{"n_kv_head": 6, "attn_scale": 0.177, "parallel_block": false, "init_std_up": 0.0428, "grad_clip": 1.0, "train_tokens": 251800000}
Each number is 128 + 32 x the weight over its row's rms, rounded and kept within 0 to 255. Layers, rows and columns count from 0. The size above them is the row's rms in percent of the matrix's.

# layer 4 attention output (transposed), 192x192, rms 0.138, rows 4-21, columns 0-191
size [104 101 104 107 106 100 103  98  98 100  93 104  95 102 100  98 104  91]
[[ 64 175 131 149  84  93 157 117 110 164 133 180 128 117 151  97 141  98 158 134 125 111 126 173 134 125 149 112 116 139 141 142  93 162 105 120 126  86  84 121  88 124 142 126 138 130 180 152 168 131  77 158  95 145 141 194  55  86 139 129 170 130 161 135 139 116 162 143 140  75  96 169 129 101 104 191 122 121 104 116 133 101 134  72 142 137 196 112 174 121 126 137  96  88 110 141 174 123  64 199 171 171  72 119 167 102 108 125 134 118 128 176 101 120 144 145  69 114  76 144 133  39 134 161  84 197 122  99 166 162 204 128 141 151 122  66  92  94  78 162 134 144 121 121 127 141  86  97 117 134 111 164 109 162  76 108 153 120 123 130 103  92 111  69 114 141  82 120 184 126 183  66 134  92  92 150 104 151 126 174 126 178 128  89 124  63  99 150 140  94 127 130]
 [ 89  92 150 169 137 136 137 147 143 174 132 159 178 110 151  98  91 121 156 184  71 143 125 182 103 156 169 159 137 146 162  97 170 180  88 130  92  95 130 150 103  84  79 104 179 115 103 129 141  62 175 139 170 123 116 158 143 140 182 125 152 148 130 166 100  75 125 196  81  93 208 163 138 104 163 154 103 159 141 106 115  87 113 123 114  98  54 127 161 156  98 113 167 155  88 209 117 166 207 135 116 117 141 138 136 197 125 140 129 165 143 114 155 127 115 124 166  50 120 150 110 119 174 157 141 123 139 167 157 135 125 129  78 139 155 159 151  69 110 167  87  96  57  92 176 148 145 111 126 134 101  97  92 121 145 173 138 146 141  87 177 154 128 132 112 108 134 130 144 133  90 142 122 106 118 143  99 110 174 102 136 157 117 191 125 104 117 131 197  99 187 138]
 [ 86 182  86  87 139  86 133 140  88 131 121 102 121 138 100 135 124 140 179 108  81 188  65 115 115 117 126 106 164  27 158 141  81 139 130 151 212 123 146 135 120 140 131 110 160  97  88 174 150 159 171 121  48 121 106 155  91 103 125  84 106 155 109 120 127 120 124  84 155 116 109 155 181 132 157 144 140 106 148 167  98 160 130 123 170  88 157  93  77 106 124 147 164 167 106 108  65  86 170 129 148  79 131 104 155 127 130  67 159 120  79  91 105 158 161 120 253 118 166 134 146 118 139 143 136  90  87 134  99 160 141  92  65 101 109 134  77 149  97 139 136 110 179 162 153 115 121 102 111  91 135  36 101 168  92  82 157 126 118 119 135  94 110 115  93 113 146 121 186 116 115 131 137 129 115 135 179  97  88  80 154 122 125 140 106 129 106 145 123 155 102 152]
 [179  91 125 110  89 109 134 175 121 149 114 115  85 143 124 130 144 109  84  84  59 147 150 168 114 184 144 138 115 166  82  96  41  77 106 148 163 126 124 129 163 162 118 164 112  88 144  87 179 167 132 146 125  99 109  71 100 127  84 123 179 151 106 138 116  92 138 145 158 182 113 189 137 174 109 125 149  96 105 174 132  88  65 101 151 123 145 191 109 172 140 156 153 143 158 106 113 189 117  99 170 142 127  72 143 178 134 181 131  55 126 125 191 137 109 139 108 104 117 106 149 160 132  88 168 158  73 101 172 168 149 114 119 115 118  87 103 101 132 153 116 104 112 135 194 161 114 173  89  90 184 151 109 112  91 162 123 125 184 100 172  97 158 131 150  95  89 101 132 189 110 177 159 147 187  60 109 112 125 126 105 132 155 125 108 137 148 102 140 110 102 173]
 [105 123  85 141 106 144 133  98  67 120  84 116 160 140  87 101  88 104 116 152  93 134 161 104 107 123 141 115 128 153  90 124 203 127 120 166 120  72 121 156 145 138  89 213  75 139  86 205 147 111 132 133 123  99 102 126 135  71  85 122 115 133  79 115  94 143 166 168 161 116  72  82 172 177 100 148 123 117 104 153 110 164 123 123 173  83 107 115  93 162  93 136 141 127  39 191 138 131 157 140 191 114 111 120 111  75 130 106  35 124 110 145 132 142  98 162 165 114  35  84 126 101 122 132 196 166 142 127  87 127 102 150 105 145  86 130 120 138 122 123 150 129  91 148 106 129 131 133 123 165 154 138 143 107  66 208 146 103 141 139  75 174 101 189 134 149 162 157 127 140 121 104  95 164 205 171 120 134  91  85 146 109 166 148 138 155 134 112 131 125 120 149]
 [179 146 143 120 133 155 101 115  72 119 182 141 170 136 152 148 238 184  98 136 173 153 199 134 148 113  75 119 148 135 171 172 119 138 150 114 141 155 118 115 123 145 110 140 151 166 109 121 160  86 182 105 102 195 102 125 123 149 141 149  96 143  73  80 140  88 144 108 132 144 133 117 129 161 126  96 105 146 151 120 103 144  97 156 118 163  89  95 140 152 133  96 173 103 181 119  88 133 115 193 137 102 122 181  73 150 162  81  97 115 169 111 221  83 139 133 129 114 113 141 142 102 143  97 103  59 124 133  75 130 162 148 134 146  92 145 116 113 112 154 147 139 162  79 153 173 157 138  72 142 105 151 139 161 107 145  99  79 156 125  84 133 137 154  97   9 100 125 107 127 103  61 117 160 146 127 106 148  82 134  53 166 144 149 163 141 137  97 127  90  89 125]
 [127 118 161 132  81 150 148 145 170 146 122 137 101  80 130  87 128  52  98 112 176 103  95 166 104 109 159  90 204 151 113 105 137 157 155 100 151 127 119 115 111 179 148  92 205 117 118 112 156 127 136 130 114 128  97 125 156 128  83  90  72 142 164 132  98 139  90 116 128 146  28 172 129  70  97 125 163 158 150  82  96  91  80 103 140  85 148  73 156 186  73  68 129 111  78 120 107 183 105 140 154 158 124 157 104 122 124 154 114 144  91 141 188 146 176 147 111  88 146 143  85  79 121  95  98 133 158 154 125 101  77  96 137 167 111 157 179 140 130 168 114 123 160 144  91 136 119 152 186 138 145 115 132 186 166 118 119 171 130 153 111 112 144 189 133 141 194 191 109 105 147 148 126  72 188 126 161 134 117 104 100 100  66 100 138 166 170 118  82 130  96 130]
 [142  92 113 180 127 153  87 129 115 122 122 114 102  77  84 198 121 117  92 152 170 193 174 135 159 134  90 124 146  83 112 124  96 120 163  95  67 104 113 123 125 216  89 155 146 139 141 142 103  84  99  84 150 215  99 149 146 154 143 124  84  83 128 124 133 126  74 118 149 147 151 162  98 129 156 142 116  77 123 121 118 195 108 108 151 103 131 146 137 130  57  53 164 107 178  77 198 157 132 105 143 166 121 126  88 118 171 106 142 136  78 135 102 168  87 102  97  77 136 112 162 131 101 121 125  87 116 130 134 151 168 113  76  47  90 172 130 109 138 153 112 172 129 124 101 139 141 125  61 129 137 124 112 128 149 128 138 108 126 126 142 156 151 154 116 136 134  94 129 143 173  95  94 210 132 105 183 120  86 122 206 106 103 152 187 145  93  98 153 148  76 158]
 [ 94 138 142 140 140 148 107 153 159  97 133 178 120  94 139 184 113  98  95 177 125 137 114 158 180 106 177 116 137  98 113 168 106 127 112 117 173 100  78 129 148 131 106 110 103 142 117  99 180  77  84 172 192 150 107 131 121 133 171 125 124 148 164 138  96  82  93 116  97  73 154  81 113 110 155 116 138 112  97 157 128 211 144 146 131 153  92  87 133 155 155 158 122 173 121  76 146 160 153 165 125 142 165  84 139 144  90  84  93 111 167  92 162 108 123 125 123 135  93  91 112  73 118  65 105  81 174 187 142  75 154  98 103 152 110 200 142  90 135 112  90 132 134 109 121 125 137 106 129 137  96 207 119 157  87 121 100 198 160 176 137  80 110  92 159 110 181 153 140 103 166 196  79 105  83 107 187 108 170 122  88 113 100 110 132 124  88 146 195 122 117 191]
 [143 135 111  80 123 140 142 168 148 116 172  48  69 112 111  89 110 166 172  96  75 162  95 142 141 169 118  93 133 135 158 142 109 118 133 126 121 103 121 181 116 138  67 110 127 174 131 107  77  82 102 103 121 139 130 137 115 125  55 157 132 119 108 141 174  84 102  87 182  99 143 123  51 116  91 126 147 107 144 125 123 148 105  78  91 133 187 109 133 104 122 171 131 177 148 135 152  70 136 115 128 172 133 114  97 142  94 146 152 192 132 141 120 117  83 163 114 200 107 145  69 131  83  92 123 130 166 170 137  88  99 141 164 109  47 178  98 114  75 143 158 140 112 118 135 155  96 172 151 112  70 127 108 188 171 148 166 101 153 135 199 113  88 118 141 153 142  96 114 193 153 165 133 208 149 175 179 107 129 105 153 162 142 112 166  94 149 137 176 130 151 123]
 [138 129  89 144 153  93  40 103 188 146 116 149 174 149 159 176 162 119 190 139 150 155 124 179 127 144 138 117 138 103 142 190 151 147 119  60 111 102  96 137  90  97 162 139 122  69 123 160 182  84 105 154 182  63  97 121  69 204 183 142 106 203 169 120 116 120 126  99 110 135 153 116  99 133  98 146 166 182  92 156 140 101 125 128 148 112  99 152 113 131 138 136 142 114 103 155 119  92 136 141 178 101 148 147 107 101 142 148 140 156 137  94  95 129 130 120 136  92 186 183 153 114 104  95 142  73  81 140 152 152 118 135 133  86  94 135  99 116  85 184 114 161 115  93  98 106 186  85  43 151 148 156 147 121  92 114 175 135  92 135 149 106 146 127 155 138 144 123 109 175 116 181 115 139 145 146 137 194  92 152 127 125 171 160  58 162 105 127 147 203 118 179]
 [184 110  77 102 178 109 152 107 131 155 134 117 107 157 128 118  79  78 143 128 124 182 148  86 137 103 138 186  99  70 128 109 190  85 126 110 139 192 122 204  97  58 166 126 140 127 159 103 139  88 134 119 157 103 116 148 126 135 104 162 140 125 117 134 143  47  73 100 115 162  59 122 132 105 146 165 179  64 107 108 114 142  94  93 186 123 139 158 122 179 146 108 189 120 122 136 170 145 109 128 170 179 128 151 130 137 132 130 105 148 210 104 160 152  78 140  97  97 167 113 122  90 212 147 153 139 140  97 118 193 173 125 130  76 154 179 113  94 119 144  69 110 142  77 131 168 137 187 158 146 149 177 123 163  99 148 100 110 101 117 122 114 110 143 159 131 128 141 135 115 143 136 165 101 163 183  74 141 121 140 142 108  80 134 140 138  87  97  92 153  97  72]
 [112 133 102 109 105  97 158 130 151 172 110 140 169 168 162 154  76 144 113 132 172 145 168 151 107 193 108 112 110  94 108 176 128 150 160 153 118 175 191 119  46 160 101 171 108 165 159 158  96 134 110  83  97 126 155 119 173 178 110 169 107 136 114 168  85 144  63 140 143 147 150 150  85 128 141 156 149 105 153 180 130 142 158 140 170 145 117  82 146 130  99 111 116 128 123 139 130 109 134 140  88  86  97 117 127 164 123 179 113 123 103 165 132  87  74 165 198 105 137  98 172 130 147 191 134 151  65  84 138  95  96 185  68 179 171 141 128 109 101  75 101 119  40 107 129 173 174 102 127  59 171 152 164 123 111 101 155 151  90 118  50 129 117 140  75 108 108 152 104  99 149 104  97 149 132 159 186 129  69  96 135 172 154 111 133  96 129 150 124 148 125 114]
 [160 181 152 133 113 122 147 139 150 138 109 171 137 118 133 131 159 123 120 136 171 161  79 147  72 106 138 115 100  92 158 116 126 178  94 130  80 152  94  79 102  69 105 153 160 152 131 193 139 152 114 163 118 126 106  73 173 145 110 142  58 132 121 179 102 141 104 166 110 146 120 167 148 113 118 139 140 105  96  98 129  60 118 169 135 170 112 131  91 106  53 155 133 187 132  76 124 177 122 158 148 117  80 184 128 127  98 134 127 120 157 148 131 161 125 111 126 108 134 130 113 209 114  96  78 126 157  68 144 171 137  86 129  77  91 141 107 112 176 142  90 114 163  89  91 107  19 141 150  77 116 213 164 183 158  80  92 102 124 104  87 133 125  94  87 160 131  96  85  96 114 157 135 113 201 105 159  97 105  99 119 118  97 156 138 113 118 115 149 170 178 117]
 [150  96  80 171 183 130 129  93 117 143 136  98  81  90 129 192 136 127  94  90 152 116 152 108 103 117 100 143 114  80 200  97 143 105 210 133 146  67 113 111  62 156 157 114  91 102  73 106  89 133 157 151 112 153 128 127 138 127 121 128 153 124 127 121 148 141 129 122 101 103 128 169 167 173 122 125  85 122  91 123 135 122  84 123 105  80 156  79  98 141 145  80 109 145  67 111 133 118 153  96 179  73  54 124 101 132 127 104  99 109 109 107  72  85  97 148 159 160 132 103 142 106 123  85  67  93 122 123  85 179 144 162  84 113 168 126 104 120 110 188 122  86 132  86 121  98 132 175 158 154  44 139  73  74 136 138 190 127 116  66 182 162 151 112  56 129 137  86  86 139 118 150 106  81 125 141 146 148 122 179 154 108  90 113 165 108 123  62 143 114 155 105]
 [137 108 108 152 177 159 115 129 137 117 106 116 133 189 177 107 143  98 174  52  62 154 151 140 119 101 182 149 133 189 114 134  88  96 114 115  90 148 134 137 101 151  60 118 128 116 135  48  84 175 154 104 175  94  89 183 113 131 153 132 138 117 137 121 146 138 127 106  76 136  87 138 115  64 129 108 140 117  92 111 124 119  82 109 116 211 166 173  70 200 102 120  95 134 136 134 147 160 139 125 111  88 103 155 133 174 147 122 165 207 100 106 113 145  74 127 169  90 127 159 149 104  91  95 104  63 118 122  85  70 133 115  95  97 142 124  92 153  96  87 133 133 145 156 114 138 141 126 137  77 197 116 128 146 188 107 103 122 129 109 142 143 121 120 111 157 167 120 124 176  79  92 141 123  70 153 130  86 173 133  90 118 145  61  99 165 146 187 118 100  65 140]
 [108 117 125  80 151  90 158 160 152 112 102 143 203 125 147 114 126 165 112 104 120 100 200 124 136 103 108 114 151 147 198  72  99 111 125 117 144 108 112 153 161 104 173  96 132 139 127 144 142 150  64 169 166  85 130  83  93 117  69 110 159  66  92 172 147  56 127  92 118  44  99  99 161 116 108 122 101 146 137  96 121 173 122 117 111  98 172 148  88 141 124 152 155 145  93 117 153 104 143 115 139 162 117 129 147 123 144 146 116 138 156 105 152  90 168 139 145 154 119 129 148 186 149 134 122  96 170 155 120 204  65 171 110 136  80 103  91 116 103 103 101 179 115  96  94  77 110 166 186 149 135  95 178  98  78  98 122 113 203 142  76 148 163 218 131 153 145 177 178 163 148 117 100 154 131 123 109 116  77 146 144 112  96 125 160 125 177 160  82  99 182 114]
 [107 103 165 177 156  99 184 134  83  69 143 177  98 163 119 108 158 159 123 115  66  89 148  82 122 116 171  94 108   1 124  95 131  81 141 172 137 112 154  77 113 169  95 104 115 133 134 134 123 130 136 172 130 132 138 126  84 137 114 146 143 106 137 141 140 103 175  87 107 141 117 118 144  99  89 112 133 133 132 123 121  48 168 146  97 197 151 129 224 142 127 180 109 104 121 151  87 149 165  64 171 155 144 113  80  98 148 130  74 123  61 133 176  63 123 145 148 137 126 155  92 142 167 134 169  86 127 117 123 141  69  76 167 130  95 100 138 146 110 126  85 118 122 141  96  68 123 166 112 132 174 140 125  92 144 119 129 170 114  73 139  94 121  98  89 153  41 145 130 134 118 132 163 126 116 119 177 128 122 157 110 126 125 152 126 184 183 146 152 109  87 115]]
# layer 4 attention value, 192x192, rms 0.155, rows 5-22, columns 0-191
size [109 116 124 122 113 117 114 115 118 109 122 112 118 116 119 126 103 102]
[[116 153 114 177  76  79  89 173  74  97 145 154  25 136 142 147 137 119 117  99 182 144 168 119 149 191 112 125  83  90 102 164 122 108 137 150 119 168 144  88 168 159 133 176 129 150  89  99 158 233  93 144 142  72 139 109  99 100 132 122 103 158  90 122 170 116  98  89 115 139 122 160 144 110 119 105 152 107 137 136 167 138 162 138 113 139 182 134  94 113 131 153 120 101 117 108 132 119  57 115 178 152 135 178  99 132 165  95 117  98 129  78 200 116 143 126  72 211 115 109 129 168 116 203 117  77 132 100 169 110 147 111 132 157 118 147 113 163 183 143 126 164 152 176  99 165  87  99 148  94 172 117 177 114  93 105 145 145 135 154 115 107  90 144 101 147 171 120  77 155 131 138 122 136 114 114 170 150 117 147 206 132 181  78 111 127 128 138 110 137  59 108]
 [114  50  95 216 125 149 102  89 148 102 108  95 117 184 123 131 133 116 112 181 116  64 191 151 104  94 135 159 116 238 133  97 117 139 143 117 115 107 162 110 209 107 144 119 127 153 145 167 116 141 104 127 114 137 102 113 168  97 153 183  96 163 146 153 101 114  96 125 131 153 157   8 114 152 120 126 138 126 151  53 113 104 156 176  65  85 125 122 178 135 149 156 122 103 167  89 171 182 104 124 118 145  81 148  84 144 197 136 120 126 126 133 145  94 134 159  91 114 103 113 136 111 130  52 153 102 133  88 131 117 111 127 149 138  97 123 145  60 131 131 120 182 114  51 131 146 106 145 157 133 133 156 146 119 129 134 134  98 138 118  81 123 118 100 128 130 108  89  80 121  99 137 177 106  87 155 117 116  69 146  83 122 183  78 169 155 147 142 110 108 143 132]
 [ 93 117 101  85 148 111 129 142  85 135 168 132 143 129 144 114  99 165 133 135 151 142 127  92 117 123 123 147 161 128 152 141 194 185 191 116 103 172 152  80 123  86 153 100 105 169 122 196 112  98 122 106  73 167 130 162 116 146 152 123 131 117 180 150 135 100 114 119 132 139 149  97  42  77 172 113  98 178 145 120 201 156 151 146 162 163 104  99 172  58  77 110 136 115 129 132 156  84 105 131  97  85 170 179 142 104  79  88 158 175  92 142 100 104 133  85 146 153 119 173 109  96 113 132  96 108 168 112 101  95 122 140 150 169 132 172  97 136 135 107  92 174 145 153 107  77 107 165 167 165  81  57 170 147 126  99 149 144  97 136  70 112 148 109 159 118 119 149 154 107 102 151 123 168 146 180 120 194 123 123 167 131 105 203 132 161  58 193  94 149 128  72]
 [138 114 148 135 130 113 145 141 103 146 118 121 131 141 107 162 165 144 117 106 114 111  88 117 100 106 133 104 131 146 171 139  64 106 154 138 170 176 174 122 152 115 156 117 195 114  99  88 120 153 212  97 114 158 138 129 104 176 137 165 111 116 108 126 125 140  44 104 133 164 156 131  88 156 161 167 130 193 113  84 125 138 142 132  82 175 169 132 146  99 100 165  91  95 184 101 196 122  76 171  75 110 145 167 131 133 119 176 161 135 161 139  98  78 145 124 116 114 191 124 105 149 113 127  83 132  97 121 128 115 135  54  98  26  56 101 133 180 100 132 111 109 145  79 122  88 132  92 161  82 142  99 150 179 124 111 113 196 108 187 171 106 125  79 132 112 126  96 143 117 151 132 161  72  89 123 128 127 164 175 107 150  76 122 140  61  99 146 184 129 171 132]
 [171 115 133  96  64 107 122  96 123 149 119 148  87  94 145 119  77  97 156  84  96  97  95 131 129 117 150 107  79  69 157 122 142 153 153 134 100  89 113 198 148 162 103  57 130  94  74 126  33 167 143 118 144  60 154 108 114 125 123 130 140 132 174 170 126 176 116 179  92  94 112 149 120 189 102 156 104 116 132 146 164 127 128 174 131  73 146 152 105 123  91 148 126 129 140 118 119 156 189 117  92 150  98 108 166  68 140 131 100 100 101 107 155 107 153 167 145 172 156 151 139 126  89 142 169 143 147 160 145 110  95 103 105  95 160 116 109 168 138  90  77 147  93 101  62 142  90 128 177 154 132  93 158 101 193 125 231 202  85 137 154 154  80 116  80 202 138 126 153 104 177 148 159 142 140 144 128 155 119 109 138 112 105 143 101 125 157 165 128 159 170 132]
 [166 114  68  69 133 110 122  84 128 160 142 124 125 101 134 141 171 150 154 175 162 133 170  82 136 156  84 136  89 119 137 116 105 115  55 188 184 158 106  86 137 106 139  82  74 167 185 162 105  81 145 134 141 124 104 138 171 143 170 178 133 127  38  82 117  84 126 186 150  99 198 129 121 124 116  94 103  88 131 197 108 158  97 112 101 156 117 142  74  67 165 175 151  96 165 108 107  86 151 129 115 141  81  97 145 111  63 114 113 112 153  82 100  95  99 118 108 100  83 116 152 129 148 191 149 185 135 100 195 116 130 112 149 157 105 101  70  82 144 132 130 148 105 125 172 124 143 129  87  73 136  92 121  78 116 130 159 142 128 104 135 159  91 143 136 102 117 108 134 181  87 161 127 132  93 176  80 109 135 190 150 145 151 141 126 100 132 161 157 113 112 166]
 [100 160 135 139 170  71 153 126 134 130 117 127 107 108 135 121  71 124 175 119 112  81 135 191  63 125 153 169 109 140 198 107  98 180 102 151 146 100 111  53 137  79 149 113  85 117 167 123 119 130 157  98  77 102 137 104 106 142 130 109 122 125 128 132 164  77 190 139 123 124 113  91 119 186  71 140 116 110  89 133  76 103 118 187 113 120 145 101 176 147 130 135  81 177 116 139 129  86 123 142 125  81 140 142 146 128 102 142  50  92 184  91 142 138 178 126 134 178 123 116 143 116 150 150 188 157 142 189 112 150  53  94 157 170 144 101  72 133 127 115 121  72 170 125  98 136 165 155 175 162 173 124 164 171 100  97 116 155  97 129 102  63 182 115 101 110 110  90 127 179 106 120 153 101 110 154 136 146  89 146  64 162 134 151  86 159 167 169 156 106 147  61]
 [128 171 133 104 123 134 123 163 136  93 157  72  99 141 108 120 118 146 109 105 134  76 200 105 145 134 171 101 140 130 154 178 121  98 107 149  37 129 162  81 123 119 177 148  70  94 126 118 124 142 173  82  86  77 160 198 153 153 120 133 120  95  77 130 102 104 158  70 208 189  69 161 185 100 124 127 133 114 168 151 122  77 145 115 140 124 177 168  98 180 122 119 143 140 110 158  56  91  48 113 108 143  68 127 155 119 161 131 148 120 124 148 144 130 144 146 162 137 128  96 157 115 131 148 135 127 122 104 185 173  88 115 108 115 174 135 114 139 188 175  73 128 177 120 117 123 112 173 172 136 178 107 128 100 118 138 142 111 141 119  91 177 109 156 110  93 125 111  99 139  64 132 160 143 132 106  87 167 131 100 175 119 135  94 110 106 197 112  79 157  67 122]
 [ 80  87 175 129 128 112 127  85  96 153 179 171 137 135  98 203 150 112 124 132 105 155 129  90 135 105 148 135  95 117 115 102 128 199 113 105 152 168 104 122 128  79 157 134 111  95 155 155 112 127 153 173 133 115 169  90 136 117 153 131 145 114 107  69 113 116 185 155 134 113 115 110 169 114  91 141  79 135 115 139 168 109 132 215 174 134 105 135 147 156 113  98 164 151 152 127 146 157 116 136 159  72 131 116 147 123 167 118 112  84 119 144 132 163 163  70 167  79 150 115 208 121 129 110 134 102  42  93  78 138 150  92  95 180 171  96  65 106 145 158 136 199 146  94 128 112  92 166 135 120 168 199 154 175 133 106 122 126 143 152 109 109 121 130 103 110 107 187 142 121 131 112 149  76  33 100 146 194 105 129 125 182 113 160  99 138 102  76  43 117 143 137]
 [173 148 120 151 127 143 147 150 137  95 107 137  83 111 158 102  94 112  99  60 131 134 133 127 136 159 175 163 131 129 110 124 114 149 135  92  73 113 156 115 167 149 131 109 172 151 148 101 130 161  92 136  65 240 145 129 136  88  90 137 145 131  66 105 182 192 153 162 149 113 161 134 141 194 134 133 107 126 160  54 123 152 141 100 134 152 169 120 139 125 121 158  80 105 104 165  77 115  51 165 109 154 136 170 158  96 133 145 149 112 153 126 156 162 132 118 105 169 112  74 134 127 137 175  99 123 162 139  77 129  96 125 148  69 106 128  93 144 176  57 138 120  97  70 101 147  56 182 155 150  62 132 122  97 163 140  38 103 164 116  98 127 131 138 135 120 110  98  61 129  93 146 117 198 160 128 170 125  88  87  73 129 130  93 146 157 153 150 105 114 112 118]
 [ 89 169 146 176  82 172 112 131  99 122 167 128  40 107  65  76 183 113  97 125 126  59 107  91 153 178  91 113 183 145 150 166  91 150 166 101 111 154 129  88 164 175  95 127 113 164 123 127 129 211 104 102  92  97 187 128 115 191 155 119 111 121 112 102  69 118 116 182 133 118 171  91 143 100 120 126  72 200 125 150  91 164 124 131 147 125 158 138 110 132  67 186  76 121  96 167 102  88 139 138 119  98 124 138 135 134 100 149 162 101 122 140 146  96 132 133 187 126  54  99 113  86  94 121 107 163 153 171  95 138 118 120 168 139 140 122 123  79 121 106 120 130 184 173 111  74 152 131 136 112 144  97 150  48  99 111 128 153  98 128 113 129 145 121 135 156 154 155 121 129 131 170 130 170 138 135 167 111 144 118  51 178 166 118 154 137 164 173 137 148 151 187]
 [ 91 153 197 157  77 132 146 150 104  98  98  76 110 123 133 164 181 101 138 146  94 125  84 124 122  90 145 185 116 164 152 111  47 167 102 102 163  86  64 128 175 133 158 120 121 158  62 130 172 174 130 164 174  89  88 133 118 116 146 166 134 139 132  94 171 126 204 157 148 148  70  77 132 143 125 109  85 114  82  76 140 102 118  81 129  67  79 171 119 198 131 153 202 134 164 143 143 137 117 108 157 131 165 159 103 140 154 128 149 106 185 130  93 147 158 164  69  94 144 164 100 103 116  93  66 144 172 137 159 116  97 123  95 125 142 146 117 139 115 186  93 106 232 135 169 119 117 142 177 129 140  55 112 162  88 119 143 108 169 121 132 141 166 151 131 125 123 130 133 115 108 135 154  97 161 124 143  96 111 128 139 123  96  87  80 158 129 139 170 120 133 137]
 [121  85 120 105 105 115 152  87 136  73 120 135 179 123 120 130 121 138 107 133 102  86 149  87 164 171 130 178 116 124  67 149 129 173 168 128  93 148 124 155 167 166 156 100  74 147 158  11 110 113 126 161 123 141 134 155 113 148 109 142 159 143 115  81  86 138 193 141 178 164 119 103 115  70 107 126  53 148 120 122 134 133 123  67 109 104 104 144 119 151 120 130 139  41 116 143 148 141 150 157 108 131  86 119 163 138 132 102 110 174 149  69 108  84 140 161 119 117  96 107 161  67 144 217 129 115 155 143 112 143 101 205  70 177 124 112 119 135 125 144 155 103 114 184  96 116 182 133 113  94 126  75 137 137  69 157 162 138  94 115 170 168 106 120 186 125 164 164 150 129 105 161  92 152 106 103 178 135 135  99 150 108 130  92 140 118 184 181 145  65  81 152]
 [123 167 164 104  96 150 140 107 142  96 150 147  89 154 104  99 139 135 143 139  74 117 169 181 111 153 126  88 144 164 122 133 137 158  49 109 135 149 111 153 112 118 150 131 122 133 189  85 130 133  57  92 163 163 116 116 103 106 172 168  74  90  93 211  91 105 108 156 126 156 110 105 177 122 167  90 124 142 148 142 108 142 139 184 118 105 178 143 144 162 141 164 144 145 126 121 149 172 104 189 136 123 104 213 138  82 148 120 122 129 101 100 121 157 211 126 126 152 133 156  92 157 162 168 190 109 123 124 121  83  93 163 130 159  95 140 152 200 106 135 165  90 165 137 165 161  88  53 134 114 161 169 183 181  92 139  94 170  85 180  59 123 115 114 110 129 153 103 142 121 110 124 129 171 138  93 140 109  82 130  44 144 136 146  50 134 112 133 148 115 110 116]
 [ 92 130 127 137 159 166 100 113 105 129 127 140 162  94 160 162 138 157 155 174 122 113 108 127 204 103 124  97 126 137 169 167 167  85  90 111 141 152 140 120 141 174 122 177 138 145 127 191 102  95  32 177  90 176 138 124 138 149 137  97 134 118 112 111  80 103 142 119 159  72  89  99 156 145 144 133 118 124 150 118 107 108 109 156 148  67 134 150 137  95 100 163 120 146  99  73 122 130 112  73 115 154 154 129 170 134  89 104  52  74 149 125 170 160 121 112 139 131 110 108 141 156 148 121 128 191 157 160 152 147 148 141 197 108 171  98 168 139 119 132 141 101 153 168 107 116 123 202  99 171 123 177  95 110  78 106 118 160 138 172  70  89 158  88 138 127 138  70  58  83 149 147  91 167 124 139  44 106 136 114 205 147 139 166 160  67  83 107 111 182 152 105]
 [135 165 149 139 124 164  94 137  88 139 149 139  73 104 162 156  87 136  99 109 154 134 107 100 136 127  82 119  80 171  86 155 134 131 137 136 143 207 146 149  65 147  90 133 199 117 123  88 114  96 171 138 136 177 126 188 136 168 116 155 148 172 138  56 105 124 170 187 104 146 120 114 118 126 159 114  80 110 123 181  60 109 189 161  96 115 102  93 134 188  91 125 145  73 105 110 137 174 100 145 141  93 111 108 160 156  73 194 145 138 121 121  95 132  94  65  96  99 134 108 114 124 104 103 125 156 110  66 156  93 225  69 150 123  97 144 166 121 176 102 145 140 111 166 142 155 144 137  67 148 115 143 104 122 201 134 163 179 110  74 152  70 125  81 144 126 100 116 120 105 120  71 153 132  98 127 113 140 185 110 129 109 187 146 110 126 125 100 139 140 158 146]
 [128 164 171  54 172 126 101 109 140 164 229 147 141 119 119 142  74 131  77 105 158 170 103 137 125 106 111  77  91 166 137 171 162 123 120  94  83 144 135 132 158 116 128 176 153 109  98 102 145  79 168 162 154 164 121 121 164 124 162 144 133  95 179 131 135 139  86 194 108 177 141 174  97 107 174 104 111 104 101 133 127 181 128 137 108  99 142 150 107  89 183  48 142 164 143  85 187 139  91 151 139 121 177 131 208 135 130 149 161 119  94 159 111 165 149 116 135 144  93  83 159 127 111 126 133 171 137 116 152  97 140 146 139 151 114 120 142 102 149 179 104 125 121 123 136  82 127  89 112  99  12  95 169 146 176 136 122 124 120 143 130 120  90 194 155 135 153  75 132 110 141 110  85 120 142 174  60 106 121  91 165  93 136 163 156 136  83  90  86 131 174 153]
 [115 202 130  78 163 145  97  99 103 123 147 129 170 138 170 142 115 188 157 100 149 170  96 109 127 162 196 156  87 103 117 136 138 111 108 107 179 119 110  88 136 130  93 175 112 166 117  95 121 115 135 115 177 125 160 108  77 136  69  66 139 136 128 122 151 158 124 110  78 130 161 184 141 170 142 169 106 119 186 123 187 171 166 160  78 125 120 126 151 145  84 132 133 121 125 156 123 108  97 127  60 103 150  91  90 124 160 142 162 108 152 128  33 131 102 152 135 112 159  66 125 112 145 130 144 183  89 109 172 219 143  92 150 151 155 138  96 155 111  86 133 163 135 224 123 113 144 161 122 174  87 116 180  89 124 159  89 162 120 126 173 149 154  85 111 116 138 156  80 125  97 126 153 107  95 135 118 131 102 158 141 186 144 111 204 152 117 161 180  91 117 143]]